Weights of a small transformer language model: 190M tokens.
Each number is 128 + 32 x the weight over its row's rms, rounded and kept within 0 to 255. Layers, rows and columns count from 0. Numbers have three digits each. The size before them is the row's rms in percent of the matrix's.

# down: layer 6 MLP down (transposed), 1280x320, rms 0.0373, rows 910-1009, columns 192-255
# up: layer 6 MLP up, 1280x320, rms 0.0346, rows 911-1010, columns 192-255
down910 091:131080136118153141172102120135130100119125099119164154210119061087091169161135137163132170144150157120131125158086149116115129137134122099167163156141133160163174161206132157188156137098120117
up911 097:172153104113073155153137142169177074146108137124141114213078129105145074147196140068126082130157144132157121102114132148098106130170120162161107127158099133143113138097084120092111120113099111
down911 097:158143145148124144116189088134104163161095123145134079084142132175091163074141085169135096088108084160128155152097134093126168080142120138205120188104179120147071104075143155168146155098086110
up912 109:144125107119123155131133112148138062136167135089162143115113137163152136124136119093063153126116144168113142129026120085128126108099173104149127100180148061132117076122194086099079154120105138
down912 112:128077149141158124176163114147181135172121065138088098075076079165131147112110181140114174153105097117056066179105095100141137126107131113123149117129071145190110132101129143103109146093077065
up913 091:146090127115109093105134092153141135176121128174169165131088148156175144082112092123108143146143058132136092122092131133151178173137171141155114131104163149120153086128139216157123188075068146
down913 096:182141133123119172105106142101133134140155165124181161149140133178135120088135173073101092145111159135112131132095185145134103106125117135157087151057111098132124123141083135165049147128112134
up914 095:129127164095082130133144121069142134166114131187130094146119110182105153130119125125117177140125129083157140118047157104090132122130075170171106110131159025113147164122166182127154177095124145
down914 093:157141131115138079209138170142095111101112128143135100123096131086163083101120123094181134168038157118096066106164121178117109140112129156139136160082090155106129161149123073102161098116126145
up915 119:124147169100143110125115150194106119122113152137133093121139144153124131116121127107076153136154104114167078110149092126123110115109118113143152080115165104080147104072089091207123125161133122
down915 122:110116145097134152196119156138128160141095096179158116129126118104121177109133092149115140163162151063139073073140104042096116092129091086163095126057165118095124135122112109105182136125091109
up916 108:130160068039139125111105048122130125178117156131157150164150118118129178087117128092090123139077101147128176058187189124129146103081096108084131152183097140160173132126134167138106122101138177
down916 088:137144128127121134131127113127124138127136110137153098131129121143144117135133100123160117156122123123118131142171122152150185144138105158042156147124137138255142115094136126134140124159119120
up917 088:121109089118080163103115115122129153083103109162121104075105114148096123128183118098117104143096125083091154131107074130195210146109086111110092116139074091088094124104180083107144087059082131
down917 098:122157171168123119139102142182180110144119204146182133141131138065093110125131095118124131149112106102142153165148142097107100047086160082147174164101129130143081158169115122200081159099161136
up918 098:130113105136193107105114188166109115192155164182100167137122091122145112112144098118141100102140085110080108103086111147075155154104118131151145094139144113075091123137159107195004138160119141
down918 092:120130138112152113184044136155144121130165119124144137151171126170149100155133135155185106164102163143071095190096159134105084154151193137066110153115149159083100135088128125191077147157106142
up919 100:128102157099155124113119116133100111088058162155118144179162136088133114074098142135090127155106099149141146160113122142088165120093116166118082160150118151080108119080124112147129127142134134
down919 097:147083159101144118121054097125080130130123148101114118124147151084241141135213150166185119115136150168141120150086061201166096166133132085165106109114075118105135148157181145090176173156122092
up920 100:098132132155159153109137151109136152147159110125168097148152135175111121112133125082072126168173082158117130044176200126098173168159158147152140159144214141109152174158105095096124196119105153
down920 094:179095142151157123128141112173081085108132129106132155108169129118114146142052113119137170100094089160168187085120122106102149109159158109138112093096154144175139126103156122151133146158118096
up921 101:147221160088127077117148179161199086150175141143073123167045112097177117118074102076138105119187144137118170132111163093078138159136174105080123127144173103108137107150106139118090124150167136
down921 099:144134131046127087167122088134052137094162129119144184096136189149155081127152144150115127116066137104107152165107140129131193066038051205108104075083127102113111125155101156117153108121112145
up922 090:164065146121157134101133115122164104091180159137150187123046142104113109110133156124143141070095145097100175120076140096136137137140159107157109092102129119150129095133086147134064090085152129
down922 086:144112105136143124147180083114132148098043165129156119111131118128098103138097084166162135193150090114159084141163097096106144157137097129168187141130140092226100181149146134088146151161096071
up923 104:156132127106165106128157103177114140135088168143185128175169173135150141097138116135128153107109126159099137142116104129137164119127096133107106127178149111088123058125105168126079135118146110
down923 101:164141160125120134138168100107093101123167115094118126092157192090103063096084133087142113142102175112065104106157152136108089147106111153140056122148153146166148130108142075119074132176106091
up924 101:126138109083137132125122085158116128186050138130154127165126092137101101136133102148136136105077077156092166090067126117109178174108059123128093170114131137107128105169134113160097204195181118
down924 107:123123131136125121144139073079062133113092192167184160080151131082060131191179150138148124153141098134145167153084068130058081128089149233127096112121136120110118142148175041138140110139186120
up925 104:088106092145086152141112088146136129132129116140136173174130091136151165108139118126076113118089122118071092118095133155118112168144140105191091073132153097163148113084145137110155133133160144
down925 104:139137157104180117234083094133124119132169167152075129124078102099154079129126101099127120106105115154121097104104110083155120121141122091126114136089106126153091103084111126122148103164154105
up926 092:174107109109125075123093144165148110187145141147088095128140115150203059102115146111127101163134090135091106078157095141124141137116134130123072188127153150097134089086154171100072114207165070
down926 095:116111117180132121152107138165111115061101170127155161141123145106123132178098130143141149120072116153124102177115152138091081113159110134153130125151102081112140114140120074171117158135149094
up927 114:148130070154093157119113143147167111124118170159120137111113107149184110107125124143130101153129099113135160087131171124097120125147122144207141083156047108131098132087069164170068113172115111
down927 112:124178079115120108142109116149169126098132097134079110222113145129126136088139104151108102174152065123143061085049142222103119103119126162192073167129058100094074161120133111138124128092104142
up928 099:074164060137127117102079157125205133155136140179194114123110143115152135096130113143144086100146146126137074084090157120058156187192107141113113102146114113117126108120112074052104176126124175
down928 094:173148128137109104110131154105125127144162097140147067121063075081132128130156125146255139134141133095120128154152138122106168131126139112166113167108178082102128114125120148121127188082082114
up929 094:134154152173101103108103128116151153138142117154132103092141138156138084092116061155113134119124090059140206138124144078121134107133121060121114091128152127085165107098161091135122154130143175
down929 090:044129143105132098147141110116099121123145129169170131169115167161142160150140122121092130092153153157110096127132150165152148116123110138139133108085143043086175111174084119144111068096169172
up930 105:143147061090096113115126173098141116124154166131114094164145131189140100146115101088115156156105110161172113149093157051141148130124121158132082148214120082100169121126153082136158127055106079
down930 103:093125222182119179172153111084168097212156124157114131123150189112127139082150180142097142113110114127067149135142128096152158146163114107127209118120121170151132102095088078125130117100132164
up931 104:142180092112160129142180092121132157093156163128110085097154089117138127069148121083167132149139088106138135140125099096078190124090045126158127166156142134075113104135141086175110158119165105
down931 112:154106093132122089095096142113198060162122119128096133130112118107099123133084114134111171158101109155091125160011093185141099108160143196123153146112112116148115145109185127076144178133128157
up932 092:195206151135106098123117086106172100174140177083147071162111099124089084140127118083122128160206142196151149134135163147125138117142155119147150132131096135155183132104105165129154112094072202
down932 096:197118116132114157120110152177122086102140117133114128141162131158165166111148112181131129055156124092080157143141116125111095148130133083135155139112091065081134129101150104139093133156169091
up933 100:155133043131197110171079133165154098186149146115139105135142150156148142150205030123074095135134153110130140084119121085089136146101093136155148103192136104130125096125095165124115129145156155
down933 094:172104164134175078129131096074079138122170109186165153156056142132093127161097183115122162173153143186170107068132227090051165086222157131203124140162152173125104147140070150103100147105109136
up934 103:216099136186116143135147130144071110085146148152120130129135136158163054107101074059105085088106127149152151154115127047107187180140093122107139120133143180127087154153114124122100146124118116
down934 110:154058146106145067104119089158120072106136140048132110143207116110079122114104168185127116083113121136075151149119134125090099106132109152166110131173144130092197144182110118139184121099109112
up935 097:154163099120109142129173075115110126148123123132173142157142096061173088143154114097110081102124100166151103133115079135136123133126078114155094132169077084118100182090145124108075178147136122
down935 097:061127148121167128149051142124143081116129099062164131086157139084145089211110139139066050067099140153120131121090114138079092123062174049163136134129125101188146172101205133153127108116138108
up936 100:185121079119049131103115129185194115125215130119176156170151124092110123113112090122118150090167086167178121150143168107140148207139066138112174118126132101115200120141143168129122127151116131
down936 097:084156173183141099138104155157122157087140079168114174165085146136156059173141137149125130149104155162150120158142164141084113029135151096105110155148140158144083120139175123150180134146133128
up937 101:124131138121101143167105165106112111109136165153131089116210160132126118132138091104109091120211083176190128071148165189135139169070161136132148150145128080105126159139142170146125127125141199
down937 098:124134111132112194185123081117138104155066152091156135123117103144151168138147124136127136191155133101083117135144121082156058129166159090129117110112170137171154103123117115113135118107151090
up938 077:117152131126153154108140092102107075185122098064119122146158142132111066129127115105164094092183133104110111128154088116109144159114091142142118135062094151134135148137111137119037169160116109
down938 084:115145108179159128123123122087160164108120171095168118097145176170108121160132101105073105071086115134126102115141115179151092136159137102105108117116143113152107111161121100117125143184143097
up939 098:135099107095089139142118105179139138176194109135108163107157153117157142100161108098110099169091125159074155110143108081127177146110142122136142172206128143123107103127147224118099155096157133
down939 088:126169119124170147111137120086159130078178106139093122122116148120152160139099179186150090071116168103122128085215104102166132151141093145066133146130117118101137131098152107154157148098095134
up940 093:106132098154172122174141123103170135103089174180114190152091123144087130135129119149137142165133087129210128118124097120132161133158134121144081067213160131107115109093116120152182151086147088
down940 098:116082117153157141110080130107141066116169047106147128123093130126114128115127158127114131130194129151152089179112077125133082119155112154200116140145145182161149119108092142093141109091101115
up941 087:156128092166084180088161072117159053149119148146106123112180097146158102115115120155125109135148111157180189128121110088108115147153148163095034094101107117144112113169167129109116127150151113
down941 084:184104137103165144112188120170111142159146070130145142059117151149136168180163108086075164133165160101114095144132150169105120131060142116168141125137132123123128120123111111116091197195136131
up942 089:152158094156071145127173086175140138162081116102148119167128172129111127129093089131149132074177144143123136112117124151098136102148133140097171154112137131122160128098104082158059143137092187
down942 088:132104107107119117077137090155103174085142066138168154089147095139148147212110153153060215128119165095093134111120101136149119086152141122115114111107096199137123077136172148060193152114126095
up943 090:133155181124143156064145141159144154129087208110103167126138105080135128112160146095117106107099060098080160128118091086147157128120129117118124107100083103083082120132133073122141112105167087
down943 107:121105106126117151155123097144165116120134092137115147146097156127089084135111140095114183125129177127134160137112145138120085134117078092137170164082110137169205142129110212196052163192157205
up944 094:173168103108074151118064131141156081146177152143110055139126116090149071080124125031139109160145158117123110156135128048123170129105133067111111089127111105106185111147117184107135103117070135
down944 095:074105132120199115110151108104129151191107145114110182128185114043068178098116123108131128116090057173148179118143133142175174151108146156160073052141146050113136134138139135136125128100116113
up945 106:076107167097104124113188084112151115145137088190159128155131114165098125075098138121124160098109109116192091106099080141098161169117137153181137136107095084094086140105158156100131146140114119
down945 103:116097146095138120108149135155158103087091089150152153104120119141124135150115127177092116147167153044138131143159118179119161138173139156126154116152153053112112127171135090103200145097159089
up946 086:158102174172104137174138146163166180099123151112120141150119144157110106120051114125133107122148179153146110093124111116126131106118161066180211110104075140135156097115179148137091133149148145
down946 090:141123162120116122111151206139125117126112165199155151122132155152111128139079147123106181117182138152144171124100110099165106110128127119078160184107134130154123125150087166097067117124124079
up947 106:108128133094143132010109124164122132076146139110146081124192138138150117119131099130100057102099100106125159130115148114075131113101131106136096138158140122088079154119150100160068127120110163
down947 108:175112134101082106132153120110160096140187132147156086107139124153118150174076159112117091160075106122043195132125105162057111164162189040140123076207094185124109103100133119131178134169141096
up948 095:117110138139175139080093078144127134166129138165121130146154111158121127108150102111151132143120047110134156164111112118066168140139136152104094137140092111068067118168139156080083121145129144
down948 094:124120193083106126063164143119086095064134187072091157123141147171163173106141145139084142125107060152089109135088091144120147090187108138075132044209163138090154158186140160128184104154142121
up949 106:084126129109142133105148109182112149122117160115144114194132137109197154104119091083150131118142154104095125104093133083087180101091129090137129105213168155074139116080137140115107102148179155
down949 097:096105079128114124122131084131105172112167114181144090118169149069149142182139154088156128108072108132111086135146110168126098128138136132126108062160111104095178164140103121207097148132148145
up950 100:137081099148163112108172131131142109150122137117148153145145104086159083117117132078108125101141095149108110065059122129107164125087121068159114176170144118110152116023134138157139136127151121
down950 098:109128047142149075133135048112120115151130122137130127104148118149071158086140177150095075091099107176093099137063132094106108128145158118139080101128140174131103098136153100114141117087139130
up951 093:132129117127080190126164119148107105108131127148140166165151069140111099059154155136108124129112148099162135141120171098166140192129179140106116134123095144115148082138137168124106113135102106
down951 096:112144106123102153113113144101101101134088095136078124086118112144175124142105144118073109103106155142117123108143161104151085101134167157153104154120161189175103168164087133062088110088115114
up952 100:073131136187130113111122134190182146131178122099139113231223128146150132094136122143130112148116117105109069119106166124127145121136148108079083127183131117110136135156089157130124113121145136
down952 106:175190105079144121169100163129137158124135112135111124102087117116161108092144113154117141126123135110170129068119116123111127117117119189205130093133145091141136203170150112135166093160152163
up953 090:089108151187108181134139071179146187107140164143147142131125143139194173127107096113100169070154151157169103128120139188117125180147134144114085080134139082115078162140140111184110193129110125
down953 083:143153132152145061115085131120133186094138088123128098081109096050100105137181130136053057168159129122146140130157119179077092106102113103151175146168181150165136133159121105134145091114129053
up954 089:162111147100076216131066138151169097123161141171101112195166139116109116137120142074126129121099133110159101134097134109122157203104118151103145066148139090106176116099119120131154156194096150
down954 089:157164121184182107093176080096144151116109166109160128095066130169138118095143052169169107058116091129118137134149142142106138112199112159190087141075112136128093143104072089118129124090125151
up955 103:130096125120153179093128118110125165178135113108185133096141135100115124104141100168079090161123130064155175148130099094057160195132174134139116163164109079087106136124181148142142090103089119
down955 105:125103144145091165121145101145143130152119129138190124116100071167094130123126118111125147115133151120129086099106095137108151125111126142077108112118154153103149135139124148136118159140088147
up956 106:170115069143118161068166138066124185086112162114158092118161125108139162093154151114117124108175057100112182094140193115093150134096163114170146078151168128098109136074102174165090134117140167
down956 107:148107113164101128113130194107115114129173137158137031121144142130162162141162097138062092161133117153115113109138094160094143191142146139131127124095131142074097122151096093076138087158156131
up957 093:121190187134099214162106145134133102108133134113149118156138175125149140046128145110143105093103166094113178134119103156067170142083119141116183157163155130115085076110097196182113117139151147
down957 090:118102106082152097181175102138057186153156111123127083087104138133132148188171210134143130121077156157130129109155162069059107112119173088115102197138200170157093130133085085110157084143116120
up958 075:157153139105124177138160151060161128084152095108157133136202109130162140110069115114121138133080083137156131128119125133136188115155112122125160142116131135130186108172149126102149161135163129
down958 087:132140159159161123042102121140084147143108180177128153146101196099174121143160162062084122105163161081138133112112148118096108162073109131131098126131123123112137148143068137138091109113092127
up959 084:122153181135182104078178132151127086100110165064088182178085170114124089068140099118095106140148124132120153182094140161139120196120115152135046112159152134077152049160122109112155116077146193
down959 084:119094120151195140140142107199111135176186110174201180140205069131157131118068175114143112125078151180171131119122102069160141137156114115090129113138167121066078193091135099100102129114078114
up960 088:115138157094122136104137091072119107123159128162146079156159176160164028094145112093116150105095148075171124143091154109088143135117165138105122098106135128098067139091162138197112163108111101
down960 082:125110166081172130164096110158154182069122150161144166128070127057114123144182122142121139159103099106102137092182103156166097095121124113146175131115121148186150123163129142131116109127127129
up961 107:104132168128175189118140113135143144118105105094141138112133128142132115112152121163126096124133085122169151098098118076102170122113122113127053128134068158109155126099109149144089172103111146
down961 106:225140143148147146170087148117108145104102122137116194175129176140085129123080145150174079170092112117156100138100203034090111083143181141170098136110187078152114153106144141044149151177128071
up962 096:184124193139141175066125190107133115089115147127142116113115095107147113116110076108161075145117105137193111125113134111148187152129062169130129120133143134092154144160103171117133105131138190
down962 095:155142138115102154137120145134153118158116102151101164136064140105111117164114122152102118101059178114147116109109072061145208178102057108093139117111101091116133126086119141106156097160126153
up963 103:136120120174114128090147062186160152149082115090130168105097119100139119140163063122149132092131089132148054111120138128106129198113109139154128113141087117126158104115087106157129159085165149
down963 101:107129143130130110130154137152124103101127115109119079116126131066144140181142123052039115195171137102147083150121084163138156122177147168103082172126115144115154104145115085170107175205158130
up964 104:148175173156108100167178172128180095146092159184098080121146133085093126139163060121115119114099150147150086114090087128112157225119128113143109100110165051077107124109151150101133136134101108
down964 109:103044096122158162126123087168084114134114154139142168101148120081173114150123133088044108116151192136130155122160059141097093136141148051085076110143155119195141139126110114083079118131169087
up965 105:181152103105124095118092139148156090107095169080119140134121125177153144141127163098107077148150142155176142090120152175147133113127060098188099140126159108114185125059142132108166103150135182
down965 119:123166137173130143149189138087110108123147097118137073165139120124159136108139061090148109053127109109089152141187091135220122150161128095124119138119133158229145153147073111133150093113098161
up966 093:115168161076075154096091140118147041132143114173152094165175093140111149125038108117129085091100124083116124152082122099161159138127148107138149133094062063113138145132109145212119115139093144
down966 095:049110151126160121118167140145108133146069110155191147122149171124102126142164136127057122128132177172093089186123165087156081121088080108134151104056104091133123148188109122149079135131176225
up967 096:127148184115167115120109165117134009122142097124163122179137187059144171082148113112138122110177098087095135138128179107068132148126137066145066150143151096136120055147138090136165123093132167
down967 098:058127171079142093161119087100162152159101155055095122163147166146113152134141081167160086109145153132138139101109089128116094126126062102112128113163095155147148104165116126149140184167145154
up968 106:139133140072128121063190105152141090113100113086170094106122128165169088107123090109150109169069087131189121097056147126117140196101088177139114143129130123114129138093149160167069212182156138
down968 098:117225177151142087112096134101141183111148126119167111087103122141120161130111122114149149124137088114124148125126083148216034142171131151150066136137125129192125106130144191149144100123102156
up969 103:089153171077166166154142165137166165141148178158185121145167140104140102148141053070124160144102210134124170127162106149120217139153178122147131105147117144113124164129099156107089143126061143
down969 108:084116071073195129210130147071102114104158108141103180138155152144109077093133044136132101120174144103090083090093127154107130148130139097110109109160148124125101147141106122114076099109176127
up970 091:138173154106121107125170142169141070130163169074213114168167195171163111134174139114083104114139125119112187096125152117135143156139116108121115151096192139120133134123136182144089131117172122
down970 087:114099141137146113143111120093103179135166122153103144103124175089099121082084103142094104145139119109132119128160100117101180184184148106110143094163084089145100106115168086111156138147064138
up971 093:099167109120061137129173097136143105100108178137155154114132043133103125109182128064145065102188186176125167088133154156118096139139100170162125103142126148094152182158120104166106139052121124
down971 094:134136133088156165157129105131124144218167109138117110106145117098083118174148140156105118096133178092197135105123117090118117113142131122137127120148162140157156108146131139135181192199097168
up972 076:129090121084125195122132127155135106058138139166098109177141135114136074120135113154129069110101137127119134155122140127103087130099127106124144160147083126109114141104165155100055106155138101
down972 083:117124159171121085134090158137113105129116177099156179082183131126068141109188140116106119083158121148117125170110121155088085113164133113084125146085115115126134129112037114110084238150174104
up973 094:165165156140134096103128169158126111110142102183093099087131203136194114147062081060156105111158115112182075087131121114084134116117164117209171116156112120102157115119135129151026136165123081
down973 092:164141129154121097122157155246163142045122157172162107148145091208121100052123091131145145137190175081114132107162141155160125095100084095118116180073164097168110142128146161129139100130105112
up974 105:183087015119147167107106072156120142114055127128117126124173113119178173100085062120104122110064111191128126123111118102117116127159140126100159136120139102106117103115156066128119164073191175
down974 103:025096142162114135194163145043140093145136153134152145143163116155164113140145172121149196075134140095068127097106095143139104134136095113121172175127125160125151081144083116186164153103124119
up975 094:119148123178153133056161112150142085122123163193159169153181133188128146121074102097055127122141101128123109098105114152132135114099159119109107146115151138115123117083168131124123163144161174
down975 089:137092129109145116138163102094131116191091068094143096119127146127074094163139128133144082100161122140083150131100199168169139133153157111070162208153136144115121099108100134132125155181124105
up976 104:124132119114118231115170085139187126167111136170211109144103062131144142121113068169125114097132097131147127110130164077140158150167084150151146091091120135118150092081176175124070109123140161
down976 101:099137089096119104096124100098099148105210174148101142153137141090121135141165167097081120160082138210117129175113060121137086147126182165086088110120176125140130141156134115127099144115117119
up977 096:133162124089112160121106089169118090149160091137120123118115143145122142102098099089102104116158149129161175118079152052140102125092156096114087117123072124093128102123196137155124112121153110
down977 117:135151103145151153142138108149185121136090160112147140162210117128107125130083136122144134146123123160211117105108137067122144146105085099142094127075119158076117104089184114144103188149128112
up978 085:188154038127089107131081168118137094084164143106142108115149114175108126120121159132141130072146104095083090000102149157157120184084157083147172131128103084121098130116166154129090171089136088
down978 086:061094164122131141085115178097061157161118117131137111132162099132137125120161162149190176171108156171148083172234172141072171109128151141134151116174140127144150112096153116117152094118105145
up979 091:108127202060095078146093103124144101172146144136110095169118169149124177106177077117093077102124139119155086080104126101121147174124103148112178176125190110118140115145118160158140131132128136
down979 090:168128152136116171069145137160116097130128109132169166123144109117111146154153160128076173126118162161115151159111132158141095077132111154108170126098133141174096155146154110228123137074088119
up980 111:113154143090116129119133170136156037074105134057153156113104123155160111098105126100117129121155124203114115072128146112115135169131063110149145105176138121144138131142163178068129162184108161
down980 096:123129138118128134083149114078143119142144108168134124113158113160134130115116088112105122157130123098132115096169133123131179107090116124123135153138108132255139120103209124123169120142099120
up981 096:169108163163114102089145161138168075122122215140106129140137091140225151121135138053135166037142152135155094076163168120125142129145120135123125103141133120107145153100095115184093143120139137
down981 094:131119150166080135083128093100119103107135110155065151084077096163046129126135168199062118140141108128141128136164165125092129142160137127123119123138108091102108140148136125100164151053110140
up982 102:143175102095150034146127148185119103120173140135143116183129079166129097099159140121066128140102086144112127152083143129144113123125118099150123079096134061112162132142128140150116137126149208
down982 104:138150116125117121088112132136188154150033205177117120145124203169063125166092100125161145163146129100106146165151172162127124075166130103127115157116130119136156128124151112095107183147179085
up983 106:162100164075178187148176127146093166081118147115102108147166064115129119068117097102137111117148097131151076164118172161080176171087146138157101111186120060099164136184174130115111096138122118
down983 103:108162162078120094176129128129165077143165125102061093100124113150143153152106135162211130143141132131139106088094168107115147152149130117092138156113180144118139115114070169110111103105136066
up984 100:149106116124126161065126094138111163111084167164110124129192145123100183085146104031075065156179124169144086108105155124092135068138121123140161122132137133056138077129155126109157109117136145
down984 101:228075089100157065185155092075073133121120074132059116136146073095110126090094134111149214129125154163122116133132166131094142144079134138183131137126086121067138145097055066150132087148109128
up985 102:149152106168108110118122142130130108156141204145119125111139097143149128138109122162126154085173090099121120052166126199128128148057082109127133129144099054091122115077174179130179143212148124
down985 102:073120088116203168138105168143076121126155086159115121142135146162113146200168134163094157158155176098093149134112133125135118110110157129194100084082119146174180096170139162143110107118072137
up986 102:115131096117142157034169169190128113142083118176162147148143143148140081116049102113086140113111073124116120156163182114142138127113096098132061111124145174124167035097119132143146138208071136
down986 107:218147144138092139069148122159105107119106171059112169125160122111121123090080163145153160127134134152096157137140137135108139133103095172164146118044170162084177131127095117210075114122100140
up987 096:153089127126157109145152080163121130168168120129151153190184088138125102106121106073114125087111161182176118113116139170082103118117098064118096084115102083105101151150113161149098132135101147
down987 089:121147143149107189150141098123112194069133127116138132095053127146155110104133159112113077146138144097198134161100114100150210154105151090120124180149121149123106094132197107098144157108104075
up988 100:085083147136174094072139196123132133084175173117151143152085115078131084116144129157101118152174098159153122060083127152125143088121121107146145145181174161099154076139111135128121097109146134
down988 097:109140114126141102133063146085150107138109107126103146082045104129136115126156158141130147132169173140121134127075176104074105112065105085158131166156152139146135070115109093173156149133152208
up989 103:172133082101106136134124112144114022104115114084165129167114128141164097072118073146110098101146130091083121127120078134099177129143156146098116068115125062110154099095154138026151118194129102
down989 097:122174136185150163140136116060104157108150084106126122108125118144082156066137092130175106121141075146100133109077189120151163111072091136090180122118153131115060088125130127148112065112120170
up990 103:144095086103151155133127091143119131154181109144063119087116082176109133133127123119125085167122135181092184132054151138087157174143103155130147162153156132079154108132185092152078196110070143
down990 105:143165163106105134133134151118124147128108140083100080197125204089190134111110094155113186165110098020210144128162132130107118085150184158073108085147072167136136149152143111109182115101106147
up991 092:157255141109170146141157156140111138097113136094141101140197139124115124116122119136149116096100130132106151141152133151105181138134098056132089192182118094118185118092108177142126097111097175
down991 089:112153107107112071079096087190155157114118153165142105160077155093176187161134116133190051141137121180176183124130109175160116153127133136151096087124166105221153107163148145123216139108164083
up992 104:201108154151108118096173147221122091085121138134165151111133145130172127140065102108138101071108061120087084110095127103148120133116117128099124103091116096099140065141164113112178112075149142
down992 110:108133092107143107141177136114168164089125118152188121153171132093148116143123093112150163157145140099112144040141197160122078140138177143162095119086129122157191156127156146212133081126094123
up993 097:157157119096079112054151153126103137148110125095107057140165129075148071110047151124137156057148122134069177143110123118084138132173118066131139151120144147064102067175128089196094109152131096
down993 096:130139135131144164130162120160088137158080083086140124131037185145153119109134147143168050196083118096134096107127118141123159081130140156151125132130161151087127136150150105108117087121106102
up994 098:126113153123191139143097106111129067069160116147163135096147128124141143085102113126132133162105094112188131136115125121103193154099084078142073118175161146065115160100163119110146182121088175
down994 095:135124048078151182155102099117174122137211116153116121114062117122142151100135089177115171169119127152151125171103081114114122146060173148100137116119129092141127075146147136112164068172148078
up995 261:145125135086148168074143087155131086144154142096198169154124091173143131126086132103126118123111065158120161036140217128131120136111099108122115111129152106153129137099180164117109162123098175
down995 124:137127134114124142110126110134150120134116132136132113128138120140129129107116104119164111148121116123134138131145121114143157139105121126124127126133144123255125118128180138140141121134147136
up996 096:203143152104112136076148071076090128136119205101125148150133128130119137133121102108110131089184112114120154145106172160148198124096095108100118170134120139084160141098128183173141208129189135
down996 092:117093149157154093070130132177150128094180131155146100140135128141156112122145112083156141121112133104116131059159163178098126171143111172050153113177147094129154091083099161093114140154133113
up997 077:108170148096177190143112135186129153089130089146115126094160129162132116149101083114103124101171075061119144133176131119097180144154077086143132138148128086138106107119145128119146111117120131
down997 081:083097127133103120123130146125127074129118150114168146130138111122129098138044197121142154037123167172118114057109147133107089102132172145146103095101116146115127156104067119172130102171152132
up998 083:163137089046104160051117050139108096075132147146077082134169019126157149088141143104130141109143117102158116124088111037123162120131122079113138156154167093152142097175118159144164143133069154
down998 095:084126112178110133061127136103110152115093146125129164109171069097188123121121148129135101104115094099098095071151188174116110180150134132112111119115153126078077136174102129103078151154175090
up999 082:112141091101088175123171164126142091108175115156132078108159140135115124162104099182138118086191125082138127090156154127131158106141142156118214096146097101137086110132100202092109118125155155
down999 091:129121155157141082079134154081092114190129234147166130137136175124126149116147106123094097201121158122106161130155145162100095136149099133151105163075172125140113109097153170086134129128121121
up1000 105:177127108145099128114132135165167099156111176134134124122130121187147104129150087043146110152101109062139130124121138165121197211085165184102109142150165111099146073120158121104135159144102125
down1000 113:112105128163162083113152123164104078132089083108140137132118217115149181148119138160169092074141134136149109181110140135142091158115117120144145115157108132170164164135076089145124151132120130
up1001 098:068177097122083096080115073110147105168112178120140145182166141097106092153177114127008124113157130120147159162075092099115131168150130155148085127131109159119107119123145144116100139174134140
down1001 097:167153163115125114057165110117139098126187102155125110078098097078113169161124189094165142108114145070093084105130208185148138155108215093122071155120117081122061105064157143094148148118127127
up1002 099:160123152122099185104147144114178082149115106130099163143088163094120132146134097112146130148117134186107149086121105076127146158117121121156136083116140082107201096179140166109103105121135129
down1002 114:145139160169149140163136110198110096106146125097165125079116131121153179125080083146105148131103089140085113128143144126148165154140164092139173088047136140140103110128144099148116156160137147
up1003 099:146205127134111100115132080174226131084167119225160165107125134196132104127122084108123094092116089089096162104125138165115114133131135125099098055134115143123168109163167178182079218134107171
down1003 089:155114135135134169140127108114185134077132104100145120168152151156106148182152123150110140177127140096126144101129118151152143095080087069096093157099145179159080134137120093131106176129175133
up1004 089:163154126188156090054104126175147069085133146126128113165074092121102069078151089081124124102167059132150168134087115084096127160151169096145135144118199141132160087118174103163104139124125091
down1004 090:068139133099161183134109073095127109111124072201133117121152140114172136157135127094118153158112126154163092067078176165161132114109148142091129129144069140065133129127070160104189133090058113
up1005 101:132136123163188138167092094153122111102141139109116107203148136155115184144102112069124151123162087136126146105108125060122085110130128134074120184109157156082135070062080195144086123104162179
down1005 103:156150119132043132108128178171129171135185088146075070147116083108126137114123124156113153135096117084177037210141084151036172114101121156157090149101167130124134166133116148085164070157124113
up1006 091:092155107141092161131176126163099066143069178112164144130124100127122076111197116083127157093174175124155121138050153138099132122145090142129056121143165123122107138111145108096188086144120073
down1006 090:132100151110144101089106145122050101154185097133087155106165160139126155169094092166112137134116094111093115132147124141104167125134156086153165137111186097123157131117147116145143115130113101
up1007 100:145175132139083169108180113143110147137123113160148117121123088130112107149056069112118095168089111195200148127170109114143123145117128115126128145158069119123163153148130125168118135178072127
down1007 103:213096178157180119086081101138116121148178113140127115162146141184112099097151111149163139140161082161099130139135143069101182137162157161142161075111126111103126103136202120160119170121127086
up1008 103:151137164150147094138101127116108144122079199164101103167125161105182090128089084136097078113167123134139139139076104118109126155146144079148110154171156138096147153102134166163131117184139163
down1008 104:144080099099146071162124093114111146116170114121090117112074101148183095075109146141218103105145083105104128129105121104093121150171131138181116087146088120178151123123116166128165123111116122
up1009 104:193149179146112098098082114134192098117109110104172141171125142102128154142049067104122158072133115133182152150101147118072185151155145146087161151182103075106184097052115128145135146123107132
down1009 100:172126113136101158118097119117116175133173124092161149115115164094125195116161183020104109183131123111144163123099140097133104120136149165153171076162191169170108155126068145139173099161099078
up1010 102:129187104103175067127077147089103113156134176126190048175160158117175126155145131126085138112129111203190144106126203151127157134126144120125138137172174102066164087130099082148105131039111115